config = dict(
    num_hidden_layers=10,
    num_attention_heads=4,
    vocab_size=8192,
    rope_theta=10000.0,
    bias='none',
    tie_word_embeddings=False,
    init_std_up=0.0316,
    doc_mask=True,
    train_tokens=489100000,
)
Each number is 500 + 40 x the weight over the matrix's rms, rounded and kept within 0 to 999. Layers, rows and columns count from 0. Numbers have three digits each.

# layer 7 attention key, 256x256, rms 0.228, rows 193-255, columns 160-191
466575498498514499501504468559441552505481533438503508532468524497494430522561488504481497515559
568508496483527515468515464543537532515531492429497505533440471462456502526544521517512522571464
487503477460509535498489488496509496493503517491493521511460499537450512465464518491493526488465
513482547591480454532508481457509532451528497447489465488514471470507508545507472436569457500544
507484520477496505511461514524520464503564548499453527507454518532476450497522472558505493501503
474420481508487494448483456504540481498472509510476448502482456520522480507565452490485540504485
500482541497534471458448495500531524486473489455557453509500458509495488504484507499489523500512
500510488482482549514478568516513473453490497494517504495481527521497542478471485488448529479512
490479602491504545502485522489495488488461475498564487450533492492520523492474503484520475478525
463545535514471440532513534525571474482504508499512524489460521548517563501508509488492464489509
501479483494500437467510520483511517490479443478521481552448490467496485488565476481495520497473
464501482506473508493532497504507469476415464489544471489462429524478553562478521488497523517453
483572482514494496547528484518495460542466498472490490548498582489505491503534540503526499497507
525509516466501525493482502489510527471487468501491494510516526532511485488509491530487493479530
476554492469461523469454481501485561507533537518503452494488521514561481516552509489517482470475
484496505553523470471474471495500501499475521516530437471440540531499439556515498505591489473413
551509517495490511524464466499499504532544518593479520420516538507519497517476510444464479563513
492474545454463521494498552397485487456525616486520506528520516496578419473488505488439495464539
499505495486529464535506450511544504497538459480544505496552515436530497461491550551425495464507
528474456465500457497490527467510465493476564425460538485495537559529509544514499480527517497563
500459545491453461390529468477454486484489511517482470548506497556458543574535512467535483492505
499492460520525454468508520508485522530579520464471507529474486496502467502451424537486529506482
465472516434486470501536564501497497457517515454511558511458500465531473596533469497505493492580
512461538573534526531441520526461488456523498530468500454508450468486443508495476472561418469522
447519492513517543453497501442495535497475471518490500486491463494543474508471469590472478501498
523456518428486472524475494540516496521491483552424465533499517454495481510474469490508518496492
472500492528482472528459563535521561505569549453445519418508482435494439488490530538485489490484
503508528568528530536496559445463501478482581479460500509474536484521546504501537458493487513550
512531483510496494470524487430460504459523487461501525539439539509454536464488507480484532454544
476488554470490539524526523488514510491522534467540476560553525555487437450469490529507488442512
539451486493586486441508461473500506445491522524509498505528534473518539535486414527461477502466
528506487529504503469479531549509513516512487499498541531477483499461504512541515431499488486445
520495538457505541514479489508490472507446492489522517508500519531469526473487529493498543496489
531515489490520524542533440513515493542522500454545563510586517481533494475497518516513463475506
436460448474458551481467434476553520506476500484447431451475518481537504543500501583559467502525
479558540534466533517482508460533496470504512542490456533558455452562488530489509517509479502478
514464539502561539496499438520557497490501484479563545462457479484509518478510511460484456501513
529547479531543511537518514508481497567453470486487501535472524433481487453458476546520546454478
487450496503476638534526497520504500506500523562519498500513503496520463506489505518446504492537
496517484508515514504545492457519531472513512519481482487500472487497546497527543481451511456478
564497482527505532470518477531482516483561470537515458436493520480529463552497458487441501488496
511462507532547582474503536504481439474520468483519446468524457454485477460512473532473505514516
523517478492463533453490490499459488521483450514462494472522514504485441502516484496583506521540
497474570484463525506516532494521534520465467507492457491496476558511487512508501474511489461554
474550484489501541517502514485479547524443466524539485524544513473533555488507476454460540479540
504495449487524507477538501484499514469493490596503473538470468518500482477513510488490521521455
498523489521548428561489542484551477579450439533495485506522509462440519491509507476504516501502
482536533459502523472426483507469559540504509460506507550545499450534463446525498538506502528503
496450518445460543504519489522494521481460518476520549564516514515548549470485540506455529472512
443532437518547567581431519484497497511470491584405482465500470462454503495521497472492511526481
516509498486512435481503487502525546455432556497469491550536431483568501542552538540446460453484
525485557506527492438520452521485469477533495479429483544483477497489503506504557503470484474496
471529497494525488522550489558539458543580478515522535562484435425511520477592486583438405473587
507493488436466520446484568540458473485545496489515517508521509473529524514539583450462425555469
513493464567502446498488470564467492504521502526520557533495533500500602532495518522563502491507
515541516515560501493544535486491535523531445530473549510454518471489483458515445626461544490547
531493556488523542566492494464476467467526566442518540463435502503440453494581489550506468517527
511486525472525548500473518481546505477519540497528475459495506519541474439461449568465459509455
596514482485549548528489519543454507503486466548552510520493539489462469499516523463437427475482
509455460489549447548506489529513508519499460504492488497550558505522482460546448531543417482517
501422540514465473460488511514506531541551510563512537470518503511457515427487475460585534495467
536512506580509471440481493540535522485494443493520477514515536536494495506514488481429594513494
487489489529588508493438468526454470440548481454502550441432508511470470489583537484508544526511